Weights of a small GPT-style language model, trained from scratch on English Wikipedia.
Size: 2 heads of 64, MLP 640 SwiGLU, 3.45M parameters.
Architecture: RMSNorm after each block, rotary positions.
Each number is 128 + 32 x the weight over its row's rms, rounded and kept within 0 to 255. Layers, rows and columns count from 0. The size above them is the row's rms in percent of the matrix's.

# layer 2 MLP gate, 640x160, rms 0.111, rows 311-325, columns 0-159
size [105 103  88 100  95  99 109 103  91 104  94  97 107 101 102]
[[147 135  98 144  91 152 152 131 174 129 139 160 135 144 134  94 141 101  93  98 126 108 161 144 117 195 148 100 210 168 104 143 143 115 104 171 176 142 144 164 171 118 168 168 182  89 116 150 135 159 130 140  87  74 109 198 159 104  90 111 120  86  97 193  68 144 109  94 140 135 180 100 125 124 182 131 165 144  97 112 113 171 102 130 103  94 116 174 144  77 135 154 112 110 118  81 154 128 127 163 172 145  99 127  72  81 168  97 181 172 120 161 145 137 138 135 145  65 172 154 172 124 176 105 104 106 107  90 120 115 159  94  88 102 113 101 109 157 141 166 133 152  86  90 143 173 166 173 138  96 158 132  89  98 104 111  79  32 145 134]
 [120 113  88 134 134 154 188 105 124 228 125 135  92 139 138 120 123 132 174 151 107 131 124 149 104 143 165 158 145 143 158 116  94  89 190 155 126 139 150 140  96 127 152 110 101 151 114 155 131 108  33 167 134 128 113  98 117 127 106 137 105 128  83 179 107 108 137 114 115 129 148  95 132  88 178 119 147 120 152 144 102 103 104 133 103 111 144 136  79 210 168 139  81 135  97 139 163 110 103 103 107 185 102 101 124 100 117 133 106 146 117 168 113 108  46 138  81 182  99 176 153  46 102 139  54 151 162 146 163  92 124 176 145  80 152  98 100 148 119 115 190 115  95 122 137 135 119 175 164 163 142 152 116 101 200  84 109  39 160 130]
 [119  84 137  94 116 123 103 165 131 111  86 130 110  71 167 138  97 133 111 132 138 175 132 108 141 145 153 133 167 141  72 177 160 103 115 150 115  69 123 118 119 127  96  88 184 136 102  69  84  96  91 146 139 139  81  64 135 160  93 171 138 136 127 142 107 145 121 129 182  96 115 107 130 176 126  46 114 162 148 186 147 143  71 145 163 148  88 107 145 128  98 166  68 166 103 101 213 182 129 121 172 100 145 141 139 150 134 180 161 103  97 157 110 147 142 196 141 105  88 133 119  96 153 203 127 126 125 178 115 136  62  90 127 127 118 103 120 117  37 118  70  87 163 125 127  93 132 145 118 132 152  97 139 162 134 158 105  80 176 154]
 [177 135 160 118 141 233 121 133  99  90 119 125 123 142 146 155 110 113 127 123  94 104 159  46 164 147 107 136 114 106  95  86  84 117 162  77  81 131 120 159 143 133 134 106 106 148 151 105 101 218 169 133 126 129 177 126 142 107 102  97 139 132 174 104 129 135 106 118 153  76 102 147 158 146  88 100 139  98  95 138  92 142 185 159 192 153 122 131 159 119 109 150 158 127 194 124 123 131 116 175 110 175 135 126 141 179 104  56 162 111 104 164  95 117 170 116 160 140 121 133 135 136  86 112  81 176 149  87 102 149 138 117 125 174 183 186 188 176 138  76 146 184 133 103 110 140 121 108 119 172  74  85 147 124 143 130  49  67 153 131]
 [134 148 100 146 135 128  91 116 110 156 112 112 153 155  75 136  67 153  68 198 134 110 131 128 154 137 126 165 130  95 106 158 147 162 157 153 121 123 116 204 155 123  84 148 122 119 110 156 113 120 122 103 117  71 157 139  85  70 145 127  91  77 169 165 135 121 160 126  55 115 152 127  92  66 133  92 100 152 156 109  92 125  99 135 135 211 165 134 165 143 205  94 142 148 130 170 128 182 166 129 112 175 140 138  79 114 123 109 110 127 170 103 169 100  93 151  79 115 128  76 165 153 165 163 160 127 135 143  74 120 150 167 122 147 175 152  79 153 147 101  50 101 142  94 103 151 104 119 174 140  75 208 133 158  83  85 149 103 150 110]
 [109 178  83 221  92 149 106  60 141  79 146 103 105 176 147 110 113 142 106 125  72 170 113 142 111  99 148 108  94 134 133 160 112 120 123  71 135 103 177 127 115 135 126 110 167  86 148 153  88 167 134 126 124 182  95 152 142 145 192  99 125 148 158 180 116 107 140 121 139 141 115 161 158  84 159 138  89  98 154 159 168 176 159 157 176 153 166 119 156 243 108 134 163 116  79 145  90 128 136 135  87  94 137 121 171  93 186 107 134  73 152  93 140  98 140  77  73 122  97 152 153 143  78 153 103 150 149 158 130 144 123 131 121 118 155 126 144 141  95 152 126 184 103  49 117 135  60 147  74 165 110  98  97 146 126 134 113 123 101  93]
 [115 183 134 125 137 116 135 117 135 133 149  64 162 166 126  93 106 155 153 174 100 128 103  83 169  88 103  95 162 145 131 157 138 174 128 166 138 151 152  92 140 134 152 130 137 101  97 115 116  92 135 121  46 112 137 137 106  65  96 177 119 161 164 129 120 112 153 117 120 113 146 106 135  29 150 162 139 168 159 216 196 141 171 121  71 142  58 140  87 120 163 144 152 177 115  97 117 131 151 127 169 156 140 135 102  74  99 180 101 175 127 213 123 164 116 167 155 111 167 159 137 145  49 126 138 108 153 113 133 155  98 150 110 180  96 130 147 101 121 133 178 122 150 158 147 142 125 115 157 105  56 120  74 127 171 140 111 149 113 185]
 [129  86  91 146 155 123 107 111  64 165  99 210 152 216 166  94  91 127 170  69  91 121 114 141 148 130 163 118  97 133 137 159 156 130  97  54 176 131 122 143 110 134 124  93 100  98 144 161  66 160 104 162 128 165 114 115 116 130 126 108 122  72  67 122 149 109 105  97 100 125 115 103 113 146 143 137 110 107 133 137 154 188 125 177  97  75 177 113 105 113 122 156 132  50  94 100  95  79  91 174 186 157 125 126 147 184 116  96 135  78 107 132 147 157 135 158 116  98 119 147 136  88  87 138  91 157 117  80 196 120  70 158 149 146 156 100 126 126 150 120 155 126 137 105 181  71 169 142 130 115  98 139  57 149  88 171 130 151 115  85]
 [117 123 127  75 131 120 110 158 174 131 119 119  88 217  98 147 100 110 102 118 103  83 161 166  87 135 117 135 118  94 115 123  88 175 113  98 138 117 102 124 147 160  72 111 137  90 113 167  92 162 114  97 136 145 111 128 103 166  49 129  79 109 149 164 180 122 158 143 125 156 134 156 156  79 124 157 101 125 142 109 110 100  88  71 105 144 145 133 170 126 154 212 111 113 113 124 127 132 153 176 121 140 133 165 110 180  69  84 115  72  79 118  89 123 117  91  84 138 211 110 117 113 158  93 203 117 187 126 100  87  70 142 133 161 183 135 146  98 193 145 120 115 169 115 139 173  88 115 112 177 108 154 146 149  87 171 121 187 133 104]
 [156  78 162 134 139 179 215 118 167 157 101 121 183 135 137 148 107 164 122 152  78 176 118 117 125 101 133  75 154 174 143 140 112 150 103 153 123 141  93 166 136 144 122 137 124 126 151  68 121 117 142 128  81 133 164 104 139 130 167 151 179 150  86 156 154  69 149 124 110 145 186 122 172  86  89 179 129 183 157 136  69 124 125  25 140 112 128 141 151 160  58 126 119 131  97 109 166 158 198 166 168 118 142 118  95 122 145 133 160 113 100 110 145  98 111  61 110 173 127 114 116 106 161 111 180  92  71 109 205 133 149 185 134 182 109 137 100 133 168 151  73 118 128 146 134 131 136 139  90 118 150 113 103 151  59 149 120 120 157  89]
 [154 114 104 156 136 160 139 120 176 113 203 126 159 134 135 147 191 188  89 139 130 138 138 113 149  85 146 142 177 145  94 108 142 105  68 150 104 149  86 101 170  86 113 128  67 138 117 125 102  93 102 116 122  93 110 180 150 189 114 153  79 100 138 105  78 152  73 124  80  74 159 205  63 111 118 139 104 120 154  74 120 173 108 164 137  99 199  95 110 116 117 196 130  96 120 116 130 108 133  85 123 132 124 100 143 154 121 158 145 156 109 134 175  98 141 154  57 152 122  75 197 136 167 133 143 132 121 146 122 143 159  69  62 125 123  65 145 150 144 128 103 100 126 107  82 112 121 137 149 132 161 158 132  81 149 137  86 191 144  82]
 [132 107 170 138 131 126 159 175 162 108 191 175  63  94 185 126 158 124 133 102 115 144 152 177 118 109  87 103 173 169 137  78 154 117 142 130 105  83 118 107 116 149  56 167 185  97 161  90 160 146 109 146 131 111 155  68 162 138 111 176 119 125 117 164 127 119 143  44  96 140  90  46  78 139 149 135 125 112 101  69 133  93 162  93 124 106 129 122 160 142 142  73  94 133 174 127 104 125 161 115  71 152  64 173 172 140 114 163 143 140 124 125 106 148 106 153 135  76 119 148 167 109 135  99  63  87 167 174 196 159 120 102  90 123 161 120  78  75 121 118 143 135 103 151 148 161 140 180 117 138 126  71 164 112 144 130 116 121 148 173]
 [166 149 131 128 158 155 119 180 155 138 147 120  90 104 141 149 136  88 139 167 136 105 158 130 116 121  70  86 125 122 157  65 111 114  56 172 143 137  82 124 156 152 130 141  76 141 179  68  77 173  82 129 132  77  99 138  63 143 146 147 125 126  59 135 112 115 128  62 159 158 137  96 143 115 162 104 162 116 197  72 156 143 115 131 159 148 108 151 190 145  55 143  96  54 112 111 139 160  98 166 144 137 115 137 115 125 107 141 166  97  98  93 116 108 141 144  95 147  95  91 109  73 140 110 138 128  33 196 151 110 144 149 109 141 137  62  91 123 166 123 108 181 190 127 160  79 147 123 132  97 125 126  92  92 135  77 129 117 135 149]
 [122 125  94 128 158 186 137 156 164 157 130 157  80 161  86 134 126 119 144 179 154 100 157  79 157 119 165 114 176 141  72 184  84 126 107 142 124 150 111 131 146 149 131 120  61  79 133 176 125 136  62 144  69  62 180 140 153 140  94 134 101 108  98 115 115 106 121  79 142 139 130 155 138 138 119 109 137 116 123 174 126 103 149 132  61  70 158 146 107 121 113 124  80 157 116 114 156 158 119 131 134 161  78  74 169 166 143  93 105  58  87 112 133 138 112 110  96  70 154 162 197 119 169 151  87  94 121 185 161 154  79  77 145 109 110 183 103 130  82 136 131 128 144 101 219  93 170 130 182 105 130 175  98 148 108 123 155 117 154 155]
 [130 164 121 164 117 167 139 150 167 145 143 130 137 145 143 154 172 147 124  95  64 119 154 180 116 161 117  98 114 144  96 122 119 141 120 161 138 115 155 116 151 168 146 185 135  75 175 121 175 118 112  90 206 155 155 151  90 153 104 106 150  80 120  83 161 140  83 114 148  90 137 130 109  68 126 163  53 165 110  25 145 123 169 132 162 147 209 136 117 147  72 125 163  92 104 141 171 136 149 133 154 115 129 123 131 110 134  87 107 115 104  61 161 104 156 135 138  85 106 123 144  98  74 135  87 167  72  51 170 129 109 143 117 109  95 123 162 124 121 162 162 124 113 149 134 131 115 122 106 207 140 173 157 161 108 183 168 133 166 190]]
# layer 2 MLP up, 640x160, rms 0.108, rows 311-324, columns 0-159
size [103  98  93  96 100 103 102  98  96 105  90  92 106  98]
[[165  64  96 114 123 180 128 102 154  97  90 157  77 194  84 122 131  93 119 163 146 144 116 103 138 137 137 124 178 108 115 155 157 195 175 124 119  83 114 128 155  94  97 164 124 103 169 142 130 133 165 151 141 115 128 182 186 107  76 133  81 137 117  65 120 102 110 132 104 107 125  96 169 122 136 110 145 122  95 147 138 128 118 112 152 154  94  88  82 135 102  91 141 117 107  99 147 112 129 109 148  98 151 135 105 172 194 104  92 110 171 112 142 195 186 158 136 101  73 140 182 135 125  92 134  96 119 146  73  76 116  74 127 137 176  98 181  79 211  88 131 154 126 175 114  89 156 104 132  59 105 140 105  82 100 172 149 129 199 145]
 [170 131 135 110 118  95  42 191  83 146  88 143 130 141 183  82 116 108 123  93 116 122 190  88 178 155 111 110 135 157  85  79  84 183  94 107 146 132  82 124 146 116 161 119 147 113  97  75  80  94 145  93 123 126 105  97 122 131  99 157  56 126 157 124 127 164 126 145 119 106 151 127 117 156 123 100 136  86  78 100 160 139 104  80 181  99  97 131 175 133 157 102 135 122 118 126 137 170 151 123  83 201 143 104  68  86 119  82 165 174 107  94 128  85 147 162 166 158  78 118 148 126 116 116 171  82  90 177  99 136 108 124 134 140 131  90  90 133 116  48 109 112 141  53  94  86  90 115 159  95 109 111 131 152 137 128  67 127 125 183]
 [170 160 106 127 199 121 142 115 132 118 112 203 164 146  69  77 150  95 121 156 117 165 167 117  87 142 121 145 121 164  99 165 146  67  98  88  80 106  94  84 142 130 138 123 146 107 199 138 169  98 123  98 161 128 117 105 175 188 122 115 171  87 102 130 189 181 143 173 114 115 156 136 120  61 101 158 100 120 151 174 148 154 108  97 158 128  74 162 152 122 151 207 113 119 124  87 183 128 116 109 105 142 164 152 106  69  83 155 218 135 155 145 123 116 121  48 153  88 130 158 165 149 101 110 130 138 156 128  96 164 145 135  94 182 146 137 147 177 157 111  94  92  92 134 116 183 156 146 141 118 127 139 106 125  78 131 133  99 139 122]
 [ 79 100  85 118  91  53 128  74 128 124  93 102 115 130 108 117 165 127 154  87 150 133  53 140 160 102 138 193 170 106 107 127 201 118 130 123 135  98 176 186 167 184 158 128 133 113 125 113 157 185 122  72 121 109  65 142 130 133 161 172 102 111  80 138 200 189 144 125  95 140 132  59  86 105 135 146 122 131 123 168 145 110 150 112 137  91 185 133  94 107 118 114 174 115  86 136 144 116  83  65 134  94 120 152 153  80 131 187 141 163 141 127 105 116 152 115 100 128 195  93 168 173 120 132 153 126  86 128 116 113  91  99  98 107 141 143 132 129 143 105 120 146  71 134  65 147  54  91 122 138 124 118 129 122 168 124 130  95  60 175]
 [131 118  65 163  88 191  77 197 140  78 157  91 114 172 141 157 135  99 118 172 123 103 177 157 166 132 134 100 228 111  97 148 146 107 120 163 158  84 119 107 166 120 165 112 128 138  67 117 130 105 140 144 205 154 119 154 140 179 148 171 162 129 125 146 100  95 202 169 156 133  81 144 115 109 105  49 134 147 127 127 124  78 103  97 125 160 121  85 103  88  99 127 119 100 136  95 118 148 173 172 154 108 134 163 101 117 132 114 112 118  66 121 143 162 191 141 171 116 133 161  93 126 123 129 116 163 213 134 115 130 137 132 157 137 123 125 171 133 109 138  93 124 132 178 161 179 151 156 124 155  91 106 147  88  97 202 103  86 158 133]
 [116 165 137 114 122 107 169 142 223 124 137 179 130 158 111 107 126 104  94 115 146 114 109 153 148 104 169 176  99 100 139 124 134 153 128 138 172 100 158  48 106 143 179 180 127  77 116  86 139 117 110 147 129 135  83 144  36  59 131 154 135  96 134 158 156 125 146 115 115  71 144 158 169 135 111 150 162 133 110 122 142 175 117 137 117 115 111 143  85  55 121 132 113 137 172 187 117 122 163 123 144 156 208 154  59 184  75 195 159 102 160 132 191 128 152 116  96 104 187 100 116 170 119 143 100 197 139 137  91 177 135 114 132 132 124 147 118  97 112 144 108 116 161 104 212 138 107 125 120 120 127 147 146 155 166 142 155  92  86 100]
 [154 213 134 151  63 142 146 117 169 147 129 148 118  56 115  78 138 122 108  76  99 162 140 121  88 142 144 138 142 115 171 146  82  98 125 178 198 122  76 118 119 150 158 107 190 146 114  86 131 142 150 205 107 101 115 116 136  91 170 125 137 128 158 161 142 169  76 101 127 154  92 115 134  65 163 128  88 142  73  52 159  96 107 114 172 142 146 156 144 117 114 152 104 110  41 144 129 114 134  87 173 124 236 157 121  91 109  89  81  86 171 123 121 128 136 161 111 118 140 144 147 170 127 117 122 183 163 139 132 128 147 136 116 149 166 166 110 130 110 146 153 166 134 110 126  78 105 156 102 133 153 136  67 115 192 122 124 163 129 138]
 [127 170 120 147 145 149 165 159  91 107  94 166 147 197 162 127 100 112 120 116 176 102 210  98 171 164 150 113  88 128 117  84 137 154  77 113 128 151 104 102 197 162 164 128 114 102 121 163 143 121 153 137 121 110 155 126 143 116 114 153 173 128 160  83 103  89 105 170 137 124 155  87 129 165 166  98  77 150 113 115 122 169 143 220  66 121 171 105 111 121  34 166 105  81  82  79 180 115 107 197 126 181  91 128 135 118  99 168 182 100 108 147 189 168  81 116 158 121 135 139 109  97 143 131 137 155 127  65 150 146 153 196 102 152 100 122 166 147 120 103 125 126 114  77 153 151 126 119 153 132  89 105 113 141 106 173 124 167 147 149]
 [131 132 149 118 122 140 118 102 109 177 191 173 130 105 169 125 177  73  97  88 155 140 117 135 100  89 152 126 165 164 146 168 167 161 166  96 135 189  94 108 146  87 128 213 155  88 140  84 139  69 126 112 127  97 170 152 154  98  93 122 144 101 124 134 115 115  98 126 102 146 176  67  65 153 103 131 127  94  73 167 123 212 125  99  95 110  83 135  79 150 100 152 129  85 118 134 116 137 147 113 146 156  87 144 130  93 158 134 151 122 163 121  93 114 189 163 142  69 144 138 133 163 135 106 128  76 150 169 123  77 132 147  79 195 136 113 147 129 109 147  71 122 106 150  35  97 118 105 100  75 149 165 127 133 121 101  70 172 145 114]
 [166 108 137 136 129 165 159 118 102 134 110 139 200 182 140  41 115 129  91 180 141  93  98 137 139  87 133 122 199 166 133 153 154 181 156 140 167 159 155 115 105 129  96 158  93  74 138  98 159 137 141  98 103 160 114 107 108 166 110 125 148  72 131 130 146  89 139  84 141  96 144 144 225 118 149 118 113 129 120 145 164 196 142 105 114  91 176 108 125 118 136  94 205 118 105 113 137 110 139 113  88 129 109 159 135 117 109 120 167 135 106  80 108 154 145 143 106 149 196 104  92 186 112 108 138 119  90  71 117 124 143  95 136 125 120 172 115 189 119 139 138 143  56 112 118 190  93 151  43 122 163 152  80  72  87  87  98 162 112 120]
 [166 148 133 148 102 155 175 106  64 162 100  46 140 104 129  95 112 192 173  97 141 121  60 120 141 156 144  84 114 148 141 175 136 150 164 106 169 124 161  72 130  80 106 108 180 131 140 114 108 166 139 115 121 129  85  98 153 128 188 151  99 139  98 154 105 129 128 165 100 179 108  70 104 108 125 132 103  88 118 119 112  87 144 174  72 105 125 176 145  84 149 139 111 140  82 130 118  87  88 146 105  87 164 163  91 119 142 133 108 156  69  63 190 133  77 123 137 142  62  82 134 141  83 116  68  90  92 134  99 139 151 117 120 175 139 175 120 104 154 106 209  92  93 117 138 159 150 115 126 130 117  97 176 146 142 156  88  75 125 102]
 [149 165  93 168 147 120 180 126 120 148 142  98  84 160 154 129 179 166 176 160 142 109 169 107 111 143 167 166 177 157 169 147 109 114 194 157 112 102 124 142 159 105 115 147 106  93 112 106 178 106 132 129 141 114  94 103  70 100  88 142 170 180  64 140 178 109  96 108 146 107 132 118 204  96  96  81 121  71 141 154 178 132  99 111  64 151  46 137 144 108 116 147  68 178 105 146 145 121 118 155 169 118 161 151 182 160 119  86 106 102 131 143  76 113 137 110 165 179 168 147 124  85 127  67 145 148 185 148 176 117 138 146 126 146 133  74 127 159 154 190 134 136 129 124  92 110 146 128 143 105  82 113  88  78 122 186 116 177 109 115]
 [195 153 164 159  99  92 155 177  97 111 139 183 137 147 164 103 149 197 148 124 151 117  44 153 133 111 140 136 112 162  91 139 159  90 134 136 139 205 137 160 127 126 205 128 130 125 133 129  56  99 120 108 111 138  92 152 135  62 125 117 105  96 134 111 126 112 162 176 172 136  90 113  72 122 108 112  69 171 133 171 104 111 206 119 170 124 183 164  80 143  68 113 111 141 106 103  73 155 144 125 158 148 122 130 191 136 140 114 142 145 120 145 127 132 158  89 125  83 103 120 125 127 101 142  97 112 151  83 135 155 188 113  80 179 139 111 177 167 120 113 173 130 134  94 125 170 156 193 114 144  77 155  98 193 130 118  76 118 137 115]
 [153  71 143  95  71 146 111 130  81  86 103 173 162 168 158 137 203 176 124 129 135 128 171  97 112 117  91 138  90 121  99 124 139  89 126 129 155 121  86  97 137  81 200 130 106 175 119  65 135 105 148  79  97 125 161  98 133  84 128 144 118 179 170 145 165 179 124 155  81 111 127 208 140 129 107 138 119  97 138 136 135 165 171 115 153 107 123 127 129 129 106 128 182 140 133  40 132 133 162 116 117 181 148 150 181 105  95 116 134  67 162 148  91 109 104 125  52 146 137  94 162 125  87 123  87 167 183  56 163 127 117  68 166 113 163 135 122 121 118  79 160 117 144  96 143 122 143 134 111 104 170  84 151  66  91 122 161 113 135  97]]
# layer 2 MLP down (transposed), 640x160, rms 0.0979, rows 311-324, columns 0-159
size [104 101  88  94 106 101 102  92 102  98  95 102 106  99]
[[ 59 104 142 101 147 136 145  62 111 191 121 163 145 102 119 100 136 117 131 173 110  89 108  95 135 164 159  67  91 212 109 164 128 125 127 121 116 164 146 140 155 142  90 161 186 103 149 140 144 117 144 109 126 138 155 102 110  98  72 134 200 122 126 100 139 124 103  77 134 185  88  79  93 130  89  97  93 146 141 147  79 149 186 108 101 153 160 154 132 111 147 180  74 109 176  93 207  84  58 173  94 161 116  92  99 146  82 110 142 103 181 133 129 104 159 104 138 161 168  95 162  95 106 102 127 166  76 128 166 140 122 113 128 129 139 172 107 170 164 117  80 124 125 136 133 169 143 109 163  98 114 143 119 130 177 141 167 126 199  94]
 [ 95 157 140 124 117  66  84 100 158  81 117  91 124 104 110 112 103 129 129  74 155 119  80 136 136  70 148 152 141  81 129 162 179 121  82 153  96  93 142 127 111 157  98 139 116 165 137 139 152 171 198 148 116  77 134 119 164  72 114 139 181 110 127 139  93 143 153 110 134 127 143 154 125 118  79 123 113 122 162 117 124 140 127 168 160  87 135 128 120 120 151  91 188 136 138 172  70 111 108 177 135 119 105 207 151 157 195 118 144 109 174 131 144 203 145  86  83  55 194 109  84 149 114 133 157 153  95  65 122 136 160 108  80 130 174 162 138 133 160 114 114 167 176 127 158 126 128 105  72 113 148 156 160  89  97 161 203 198 129 141]
 [113  66 122 157  59 107  61 126 128 136  63 114 117  76 160 133  75 138  74 155 193 115 105 144 132 128 159 162 134 120  91 104 125 157  61 128 108 101 129 119 140 158 107 131 112 165  38 107  75 136 117 125  83 101  83 104 137 121 162 128 128 150 108  94 149 114 116 103 129 162  95 145 115 160 135  68 163 168  91 128 135 128  73 171  72 136 163 115 118  90  75 121 119 126  74 119 173 148 125  81 127 103 149 159 138 168 139 113 102 178  92 146  99 136 100 181  72 126 137 143 139 135 152 125 137 136 153 119 141 122  92 142 176 111  89 112 107  84  43 140  96 169 125 105 125 100 133 132 136 138 225  57 153 140  97 181 149 113 167 154]
 [135 122 142 208 156 166 102 156 129  88 149 143 155 111  88 196  98 172  97 174 137 146 160 122  91 121 108 101 103 136 130 153  51 153 143 117 122 107 150  41 167 112 101 194 120 105 115 116 124 140 154 165 129 137 156 146  95 166 194  88 107  94 169 141  58 116 142  92 133 130 162 144 156 103  96 116 118 161 126  90  87 145 137  83  79 147  80 166 178 128 120 143 128 115 169  31 100 126 176 169 176 190 161 162 102 144 181 120 141 120 179 110 161 119  71 160 128  69 118 127 155  79 165 132 132 141 162 138  98 123 146 145 133 149 109 148 104 124 167 100 136  87 150 131 167  79 196  94 138 116 113 112 133 144 113  93 132 134 156 138]
 [172 130 127 149 153 122 137 157  68  81  83 127 161  95 126  89 112 121 158 128 126 155 145 187 117 130 129 135 113 183 127 153  78 125 108 116 133 145 150 132 119 144 143 167 122 126 144 151 170 144 161 118 136 206 124  76 147 159 109 144  70  93 108 131 150 126 101 154 104 155 109  67 122 168  65 128 108  93  97 191 126  92  55 114 138  70  86 154 165 120 147 101 152 148  91 110  95 141  95 124 141  83 123 128 101 130 108 117 103 156 102 152  21  65 137 144 152  80 184  58 153 134 127 185  53 154 131 100 137 119 121 168  78 151 139 165 147  83 124 226 122 136 109 134  82 147 155 128  75 145 119 132 116 138 138 128 167 165  94 133]
 [157 127 178 135 131 141 130 115 111  83 180 122 154  88  96 181 168  97 157 109 122 197 170  99 125 122 149 117 168 110 184 112 164 171  88 147 129 113 149 128 123 158  92  99 126 129 108 171 116 150 140 213 123 144 166 151 200 131  82 148  79 126 169 179 124 153 109 142 134 171  87 115 175 120  98  64 122  82 130 161 120 117 132 127 119 127 138 147  77  85 157 102 147 115 187  68  94 136  95 174  70 115 146 142 140 103 148 122 193 139 105 143 124 110 125  86 119 126  82 174 146 145 106 101 214  84  84 136  80 168 155  96 164 130 121 109 154  90 125  85 129 105 129  78  76 142  80 114 153 164 111  85  87  94 124 136  86 168 136 171]
 [145 121  79 135 111 107  91 143 163 167 132 102 159 122 100  85 129 133 112  93 139 123  92  75 134 184 111 153 111  91  53 116 181 133 163 122 123  63  78 107 174 140  86 107 166 137 100 187  83 164 124 140 163 121 144 136  92 140 135 121 169 183 116 105  93  93 195 152 139  91  84 122 115 112 132 160 154 149 112 198  93 197  99 103  82 145  86 161 154 125 101 150 108 165 146 154 206  62 166 135  93 147 142 124  87 146 112 127 141 167 149 114  69 122  96 173 116 123  69 117 158 126 162  98 157 144 124 136 143 106 113 129  98  88 126 143 153 101 178 164 175 147  81  91  85 119 130 102 103 134 133 142 200  97 134  64 131 179 112 102]
 [102 111 121 176 104 148  43  77 198  60 118  63 140  39 131 162 177  88 149 154 128 139 159 157  98 106 117 144 121  94 127  87  85  82 110 107  73  93 148 137 133  80 153 102 163 140 182  98 173 114 145 158 147 141 141 140 129 121 176 128 126  88 123 183 107 183 128  90 109 146  98 148 126 123 129 171 174  87 126 158 136  90 132 102 176 129  88  98 116 167 164 133 108  85 163 127 130  93 127 113 102 132 160 123 102 116 136 114 127 128 132 138 132 172 154 162 142 150 127 160 151 160 115 139 128  33  94 149 140 101  78 126 109 132 186 153 154  99  80  63 132 134 185 105  83  95  98 135 163 185 137 142 165 132  96 163 176  90 143 115]
 [142 110 108 173 147 140 157 123 127  21 163 125 148 152  77 125 116 132 129 129 119 139 119 107 142 133 123 143 120 136 136 147 119 108  98 132 165  72 141 128 142 129 129 114  76  61 108 160 128 152 157 188 197 136 170  95 128 119 161 111 154 109  92 150 163 108 140 157 182  85 122 158 121 180 191 103 136 111 133 160  70 159 162 120 132  81 161 138 100  96 128 163 148 180 165 137 145 142 147 112 163 141 178  81 147  75 135 121 118 126 122 131 151  65 137 150 138 140 123 147  58  72 113 177 125 139 127 136 162 233 129 177 149 132 168  92 114 106 153 125 158 121 146 111 111 119 155  94 185  79 132 116 136 158 135 210 203 159  57 113]
 [115 109 112 154 106 139  91 168 146 115 144 135  81 150 206 147 171 112 176 127 149 120 148 106 108  79 150  57 147  62 163 108 157  89 115 137  67 128 147  66 135  69 107 147 133 177 112 132 146 170 134 124  94 117 109  71 105 136 123 118 129 176  78 135 140 111 118  88 177  89 150 169 191 120  87 102 133 130 132 164  78 169  86  94 152  76  75 132 153 120 141 110 153 138 126 142 111 105 198  59 142 122 132 148 159 107 194 101 156 129 105 103 110  74 107 119 102 106  81 124  95 156 152 151 100 115 137  84 138 153 112  90 151 146 201 127 129 111  92 167 114  75  82 132 135 177 128 155 162  63 171 163 118 161  81 143 101 168 132 110]
 [117 163 130 100 123 128  70  94 110 124 114 182 118 104 152 116  89  32 105 145 138 137 176 158 122 137  98 137 117 159 146 108 124 138 164 117  95 121 107 149  98 148 146  92 110 125 124 153 109 101 146 137 113  96 163 123 115 102  84  83 159 136 170  88 189 136 165 105 129 142 133 140 225 140 127 133 175 142 146 156 155 123 118  82 155 137 152 107  78 160 183  68  99 137 210 155 175 149 167 111 119 137 100 139 205  92 141 107 137  99 174 221  77 114 119 139 155  98 190 149  94 124 161 122 148 178 109 123 210 125 114 167 138 121 130 124  92 158 104 174 109 153 155 138 146 121  86 127 184 103 127 191  87 152 108  92 117 107  85 128]
 [143 181 156 178  98 166  94 126 164 129 159 142 109  93 155 108 142  88 135 155 119 169 142 140 107 118 103  87  98 173 141 190  91 106 113  90 119 151 113 157  92 119 191 106 114  39 159 125 172  54  95 139 154 184 153  99 128 117 135 155 120 185 105 138 124 159 102 183  72 141  58 110 103 117 125  84 146  79  98 104 145 102 136 160 144 109 168 182 109 149 117 140 118 102 150 126 113 139 147 122 135  97  84 104 146  68 101 109 131 135 170 123 109 120 168 105 111  94 135 178 108 107  99  94 114 113 169 196 138 167 148 105 200 124  71 134 172 162 152 124 141  90 184 100 148 156 104 103 167 134  94  68 112 200 136 117 130 142 179  90]
 [126 165 103  94 119 102  91 144 159 127 138 108 191 114 115 161 131 107 165 133 136 118  85  79 165 120  73 172 131 157 131 115  90 124 144 207 138 150 117 171  67 177 143 153 197  61 121 160 100 135 125  35 160 111 125 153  56 110  94 127 155 103 105 111 114 145 185 128 160 183 181 109 137 136 130 164  82 101 137  88 109 159 104 130 158 144 150 135 122 160 136 159  70 140 139  95 149 174 137 116 113 162 120 153 164 101 132 144 145 195 159 161 116 145 104 133 138 126 131  92 147 123  66 165 115 110 135 155 184 171 199 176 181  96 139 109 104  92 130 124 111 187 152 152 158  73 110 157 121 151 143 121 129 109 199  92  84 109 103 145]
 [185 123 137 148 158  73  83 149 160 138 132  69 105  86  61 169 109 143 120 123 185 110 124  95 146 137 134 197  76 174 162 133 186 130 117 152  76 200 129  94 143  84  61 110  95 120 131 112 165 142 152  80 140 100 172  91 144 126 115 145 148 122 174 160 141 123 129 168 118 176 154 124 143  90 167  98 144  77 127 101 106 114 120 177 163 111 144 103 143  67  76  93 204 111 126 139 119 118  57 162 130 145 115 172 121 121 168  58 101 124 146 132 108  99 121 207 124  91 139  79 127 147  89 113 144  73  83 111 102 121 130 123 157 105 147 145 172 124 117 133  78 124 104 106  95 112 139 119 201  87 152 138 144 121 114 148 138 172 157 130]]